{"n_layer": 10, "d_model": 128, "n_head": 4, "n_kv_head": 1, "head_dim": 32, "d_mlp": 512, "vocab_size": 540, "activation": "gelu", "norm": "layernorm", "norm_place": "pre", "norm_eps": 1e-05, "positions": "rope", "rope_base": 4140.0, "rope_fraction": 1.0, "qk_norm": false, "attn_scale": 0.177, "bias": "none", "tie_embeddings": true, "parallel_block": true, "init": "uniform", "init_std_qkv": 0.0442, "init_std_o": 0.0442, "init_std_up": 0.0442, "init_std_down": 0.0, "optimizer": "ademamix", "lr": 0.000549, "beta1": 0.9, "weight_decay": 0.43, "lr_head": 0.00561, "warmup_steps": 277, "schedule": "wsd", "decay_fraction": 0.894, "decay_shape": "linear", "final_lr_fraction": 0.02, "batch_tokens": 16384, "seq_len": 1024, "doc_mask": true, "train_tokens": 107600000, "steps": 6568, "dataset": "wikipedia_en"}
Each number is 128 + 24 x the weight over its row's rms, rounded and kept within 0 to 255. Layers, rows and columns count from 0. The size above them is the row's rms in percent of the matrix's.

# layer 4 attention output (transposed), 128x128, rms 0.0757, rows 18-27,50-59,82-91,114-123, columns 0-63
size [ 89  84  92  76  84  80  81  80  84  79  97  95 101  82  93  87  96  93  95  94  94  91  94  89  91  91  94  85  89 105 124 124 126 118 121 123 121 122 130 122]
[[132 142  80  84 152 144 138 107 140 129 123  68  87 145 144 115 132 148 132 131 110 136 131 171 125 146  87 143 170 114 105 126 112 103 135 147  99 154 105 138 123 142  98 132  81 132 147  95 129 141 120 111 122 115 131 121 149 126 163 176 163 115 108 132]
 [113 117 110 133 155 106  92 128 108 104 124 145 143 184 125 175 163 137 147 153 122 146 154 116  87 117 140 164 135 111 131 137 143 103 149 128 138 106 132 151 145 148 170  84 151 109 113 120 123 128 117 120 110 165 135 135 118 125 176 106 108 154 163 130]
 [121 133 153 120 130  85 156 173 120 164 180 160 107 112 127 161 149 160 136  77  99 123 138 120 140 131 111 129 121 119 119 220  99 113 143 122 132 133  99 101 151 104 138 130 144 134 153 139 162 116 148 123  84 105 156 132 125  80  89 134 110 112 133 144]
 [105 111 103 136 130 162 137 109  85 137 125 158  92 118 144 125 145 137 135 113 114 115 122 133 170 141 146 141 106 115 117 137  89 118 143 118  93 108 139 171 102 193 142 126 130  86 112 129 140 163 167 137 110 133 149 128  80 171 108 148 153  95 115 150]
 [133 144 141 140 140 110 132  96 144 147 169 115 136  93 125 146 139 133 130 133 114 175 137 124 152 148 136 128 143 121 152 124 101 140  93 128 124 104 150 163 137 176 138  92 113 131 108 134 185 125 150  94  99 138 115  95 135 106 192 132 104  90 105 140]
 [110 149 151  88 103 167 109  70 128 141 181 107 106 133 125 114 123 136 179 166 131 146 153 132  86 166 145 128 124 163 124 124 119 139 125 130 108 103 149 134 148 107 122 149 139 131 102 103 136 141 129 147  92 135  88 182 145 123 176 123  79 164 124 102]
 [122 147 105  68 151 140 134 123 103 168 146 131 101 158 174 109 128  93 131 108 137 115 136 159 153 142 128 112 134 145 117 165 104 125 107  85 150 153 107 135 106 120 165 138 144  97 137 132 135 141 140 114  93 145 117  90 104  73 137 126 120 116 156 138]
 [151 142 144 135 114 119 146 155 136 147 108 138 114 117 121 105 158 142 116 145 138 147 196 153 104 158 169 130 123 101 112 118 150 165 115 142  82 121 117 141 153  95 101 108  82 125 121 128  91 127 154 132  92 120 149  98 160 129 148 163  85 133 137  61]
 [153 124 107 122  96 145 120 134 184 108 170 129 129 121 115 104 137 111 141 107 126 133 168 136 123 144 102 144 133 152 143 166 133 117 145 134 114 148 138 106 161  85 104  88 102 126 160 134 115 123 114 116 123 117 118 108 111 114 156 124 149  96  93 111]
 [142 107 141 149 104 150 138 109 108 143  98  96 141 143 174 100 136 107 142 110 164 142 142 141 119 133 126 119 109 137 120 171 120  93  97 121 145 154 144  96 118 150 137 196 132 152 112 139 132 113 124  94 121 188 163 147 161 151 139 152 119 103 106 127]
 [138 122  76  90 149 156 147 131 129 120 119  88  93 143 134 126 140 142 140 118 121 124 126 149 145 145  69 139 149 114 109 144 115  97 135 133  96 145 112 130 129 144  94 141  78 132 142  88 129 111 141 103 130 108 137 124 143 138 129 182 184 116  98 134]
 [126 106 118 141 150  90  97 117  96 109  96 142 154 182 120 161 170 134 137 155 131 141 153 105  87 108 137 169 139  99 121 134 149 114 132 107 135  89 141 146 149 144 177  77 144 105 125 115 125 126 101 117 114 165 130 142 125 117 158  89 102 149 164 121]
 [118 120 158 118 131  94 154 157 104 148 170 142 108  92 119 178 164 137 137  87  85 116 156 123 114 132 113 123 122 123 117 206 112 109 130 124 125 122 106  94 159  97 126 122 131 116 158 136 141 111 151 136  87 114 163 146 129  76  94 113 118 121 115 143]
 [102 134 111 127 138 142 137 104 114 130 112 178  92 110 145 129 141 145 118 132 115 112 123 127 157 134 146 116  86 118 101 130  74 134 117 111  77 128 139 178 100 193 150 132 100 110 125 127 143 140 145 125  95 120 133 119  93 155 118 140 168 104 133 143]
 [151 118 134 137 154  91 132  92 145 146 164 107 163  86 121 133 122 124 139 117 123 169 127 136 152 141 122 119 145 126 135 126 121 157  96 148 105 100 152 153 154 191 154 102 124 123 133 133 168 127 173  98 110 128 113  90 152 106 162 145 112  98 101 152]
 [108 137 157 107 109 163 110  80 118 139 177 114 115 145 113 121 122 138 185 165 136 145 158 111 101 180 141 144  98 183 128 126 142 130 148 110 119  98 166 149 147 104 112 140 140 131 121 109 143 132 129 146 102 123  90 175 137 138 169 121  95 154 132 106]
 [127 175 120  79 142 139 128 125 105 178 146 139  93 160 161 100 122  66 145 113 135 114 139 138 165 124 129 102 126 144 123 166 103 123 102  81 136 142 116 126 110 135 165 130 149  91 142 131 148 142 148 122  92 136 108 108  90  67 116 138 112 122 141 130]
 [152 133 146 132 116 114 119 169 131 140 123 137 115 125  99 104 155 147 106 138 136 136 186 150 118 145 168 138 112  90 105 114 147 170  98 138  95 124 112 156 145 112 101 108  84 117 125 118  98 128 163 143  96 104 146  91 151 140 131 162  84 141 126  66]
 [145 129  97 138 106 136 122 118 185 116 175 135 131 130 116 103 130 110 139 111 136 141 162 146 130 146  97 128 130 137 141 173 116 100 147 143 122 152 137 116 145  78 109  74 109 125 158 124 107 125 115 134 111 115 133 114  97 114 150 129 151 110 117 112]
 [145 116 134 172  89 142 130 106 123 142 109  99 145 143 160 103 141  99 142 115 150 149 144 142 123 132 137 131  97 134 130 172 119  78  99 112 139 167 146 108 115 160 137 192 118 146 119 147 118 124 121 100 107 181 164 143 158 157 139 152 130 100 119 121]
 [128 129 193 148 152  99 132 109 135 146 144 151 167 125  74 146 133 116 125 109 141 109 122 109 103 126 183  99 104 137 147 124 130 143  94 131 146 146 168 145 127 121 190 104 160 120 108 137 111 140 106 154 116 107 100 134 112 142 141  61  62 105 121 100]
 [103 122 123 158  73 150 165 142 138 148 163 134 122  76 159 108 120 116 109 134 177 115 118 137 158 173 116 125 102 120 118 127 104 144 106 140 149 128 117 127 133 119 110 168  76 157 184  98 148 122 151 144 118  99 111  93 154 123 126 145 109 113  95 156]
 [161  92 112 110 109 163 124 114 123  90 101 134 128 153 108  68  99 107 163 160 135 105  94 120 141 130 155 107  97 152 101  66 162 128 128 141  90 115 148 172  99 156 104 144 139 111 121 100 133 121 111 123 137 152 123 125 101 195 135 136 154 102 149 147]
 [129 132 148 114 134  92 109 151 174 139 111 112 168 155 130 111 116 130 140 156 134 147 131 163 117 125 135  97 141 175 132 157 180 136 169 126 160 157 111  80 153  90  87 107 128 167 144 124  73 116 100 141 139 111 104 137 167 120 125 118 114 112 157 122]
 [148 159 122 118 117 134  88 186 111  84 116 136 130 186 134  97  98 114 121 135 157 119 123 146 138 125 163 135 131 122 114 172 123 121 131  86 169 122 123  97 119  66 143 131 120 161 147 139  92 131  97 118 130 122 111 183 116 130  67 127 113 132 117 148]
 [126 114  80 153 127  95 174 166 125 126 121 144 176  83 117 155 127  87  91 132 150 101 112 125 149 119 140 103 133  65 115 126 132 142 130 141 144 156  96 119 129 153 155 120 113 139 132 134 124 122 114  94 139 128 167 107  94 149 114 108 161 149 143 194]
 [121 143 111 197 127 119 118 148 161  83  94 115 175  91  78 145 172 149 121 126 136 145 122 138  80 141 122 153 110 121 137  90 171 124 119 187 106 149  95 126 116 148 116 132 127 170 125 106 112  88 108 154 124 127 172 162 130 139 161 126 148 136  99 135]
 [123 131  99  95 153 111 148 115 104 105 140 115 130 101 140 143 113 125 128 125 109  55  85 114 146 154 114 108 127 165 172  99 118 117 156 104 180 161 150 146  95 138 178 140 163 146 127 124 140 128  90  72 134 163 115 153 130 127 131  81 145 125 125 176]
 [ 91 128 177 123 155 114 130 127  79 119  73 110 100  95 123 111 149 141  95 162 127  99 112 129  94 114 161 124 100 111 141 111 117 147 128 124 126 151 126 160 110 148 140 145 136 128 108 142  96 138 132 154 152 133 148 127 147 130  88 113 143 144 136 149]
 [136 162 122 102 127  95 171 156 132 106 153 131 133 123 115 143 106 150 110 122 110 115 121 117 152 104  86 111 177 103 124 114 137 161 168 112 115  89 138 157  96 119 121  72 148 101 149 113 125 128 124 135 109  89 124 144  78 132 120 100 110 182 120 139]
 [127 125  88  88 149 154 141 137 123 111 125  81  95 140 148 120 132 140 131 107 122 131 124 144 122 157  65 158 160 117 104 129 114 104 132 145  95 154 106 134 121 138  93 155  79 125 133  86 134 132 140 110 150 120 151 126 126 134 148 178 181 109 106 135]
 [124 113 121 137 154  96 103 130  97 107  94 140 155 182 130 160 159 129 128 149 136 139 154 111  90 106 125 171 142 110 116 130 146 106 133 100 132 101 136 151 145 139 175  69 144  98 121 108 126 131 102 105 117 161 144 145 116 117 170  93 106 156 165 126]
 [122 120 166 112 135  88 158 158  97 154 169 144 110  92 131 181 170 155 134  96  87 124 160 127 116 136 119 116 131 125 119 214 113 111 144 136 137 140 107  89 153 115 122 123 136 134 148 135 149 119 152 134 102 106 171 147 123  83  85 120 118 119 112 133]
 [120 106 119 120 141 137 145  91 103 127 120 155  93 110 139 137 144 141 124 144 106 116 111 126 166 121 148 127  95 114 105 132  78 128 130 106  75 115 144 184 118 206 160 126  91 100 126 118 141 141 144 124  88 122 137 130  92 144 129 143 166 102 125 154]
 [140 132 126 138 153  90 137  92 151 149 168 103 156  88 130 134 131 126 139 119 102 166 134 143 162 154 122 125 146 128 140 110 117 162 104 157 106 108 142 142 153 184 157 104 119 109 132 135 176 123 171 101 102 144 128  96 158  91 175 144 110  97 116 144]
 [102 154 164 101 111 157 106  99 113 142 173 110 112 145 129 116 121 149 171 169 114 156 169 119  91 167 126 142 116 178 129 126 126 133 142 109 118 108 180 142 153 106 111 128 136 115 102 114 139 139 132 162 123 122  97 189 134 131 172 132  96 171 134 116]
 [128 154 103  84 136 136 122 130 117 164 140 136  89 172 160 107 118  77 141 112 129 114 138 139 154 125 135 101 126 143 120 160 109 121 113  85 150 136 121 120 107 119 162 135 148  91 135 137 147 150 149 126 106 129 113  97  81  66 117 141 117 122 154 131]
 [142 130 138 124 111 102 127 163 134 137 122 151 113 131 105  97 154 139 102 135 125 140 182 154 120 143 167 127 109  93 111 114 141 170  92 142 106 122 122 145 145 105  95 111  83 116 123 124  93 128 161 143  99 107 154  91 147 134 135 167  89 143 131  68]
 [143 122  94 133 107 133 108 116 188 107 184 135 122 125 112 106 131 104 145 102 123 144 160 134 132 142 105 133 125 144 138 167 119 105 139 139 108 146 138 117 147  92 105  73 110 122 162 134 105 117 105 125 114 115 134 115 112 110 153 133 141 105  91 122]
 [144  96 143 146  91 130 128 106 111 147  96 112 141 145 162 103 142 105 137 106 148 145 139 148 123 135 149 124 113 131 139 173 124  86  94 103 147 157 145 108 122 156 131 198 118 151 117 141 122 109 126 113 102 182 152 158 149 161 126 165 127  94 111 120]]
# layer 4 attention value, 32x128, rms 0.0642, rows 19-27, columns 0-63
size [ 96 103  94  98 101  98 100  99  99]
[[126 142  79 109 141 151 121  70 120 166 140 150 156 177  78  90 142 119 132 146 138 137 105 155 116  73 167 126 112 100 165 136 123  99 125 124 138 126 161 109 150 107 113 142 124 172 128 156 118 120 156 138 104 165 156 140 119 111 151 129 122 125 118 115]
 [123 126 137 146 164 112 156 139 159 172 126 113 128 124 137 136  87 132 104 133 140 187 115 135 109  94 150 131  97 142 129 111 136 180 122 140 141 121 107  95 120 105 138 117 111 110 143  91 127 115 158  80 123  88 129 118 159  84 141 157 121 144 159  93]
 [130 153 168 116 115 171 139 116 129 164 150 157 117 134 113 153 151 144 100  74 121 150 129 160 165 153 144  98 120 124  96  86 159 109 128 119 119 121 151 149 134  88 141 116 103 141  92 139 132 145 123 141 105 155 127 158 112 156 172 156 187 130 140 122]
 [108 105  98 141 110 147  66 128  90  83 146 113 132 140 100 135  91 131 120 147 132 111 138 163 106 160  85 137 121 133 141 141  81 152  82 135 116 117 163 144 169 111  95 157 105 144 161 128 124 108 107 136 131 115  88 168 129  71 142  76 150 133 147 133]
 [118 118 113 121 113 156 151 120  72 121 133 113 115 165 125  91 101 169 143 149 116 151 135  79 108 109 113 114 107 154 105  76 109 140 143 111 152 117 127 104 142  96 105 134  96 116 118 155 157 133 126 114 120 133 145 118 133 132 147 121 134 123 154  87]
 [ 96 125  50 134 136 141 140 136 150  97 120 107 134 140 183 145 202 107 110 123 117 141 122 112 140 133 170 145 126 145 120 112 126 131 138 119 127 143 126 161 193 164 155 123 126 135 100 124 135 166 139 134  94 123 131 120 155  94 125 130 162 138 133 120]
 [128 123 190 134 122 115 100 150 131 130 102 137 121 132 162 139 118 131 163 110 138 137 121 119 121 124 103 167 126 114 127 144 120  40  94  98 130 128 129 145 176  64 120 120 126 114 128 152 128 128 114 146 143 151 152 162 174 128  85 148 132 119 125 178]
 [142 139 138 146 126 161 173 169 144 143 116 158 157 113 110 121 115 128 143 116 117  89 150 158  83 103 143  98 146 123 100 132 168 133 112  93 125  79 152  80 108 114 129  65 128 146 150 103 116 105 138 148 117 110 128 110 156 125 115 157 134 119 153 118]
 [172 113 138 138 161 144  71 116  76 114  88 115 131 141 105 126  91 177  98 123 133 128 109  93  92 148 136 111 115 145 155 169 141 133 113 120 118 126 101 137  78 129 132 126  99 123  89 133 118 120 104 157 138 143 104 124 154 119 158 104 153 117 118 133]]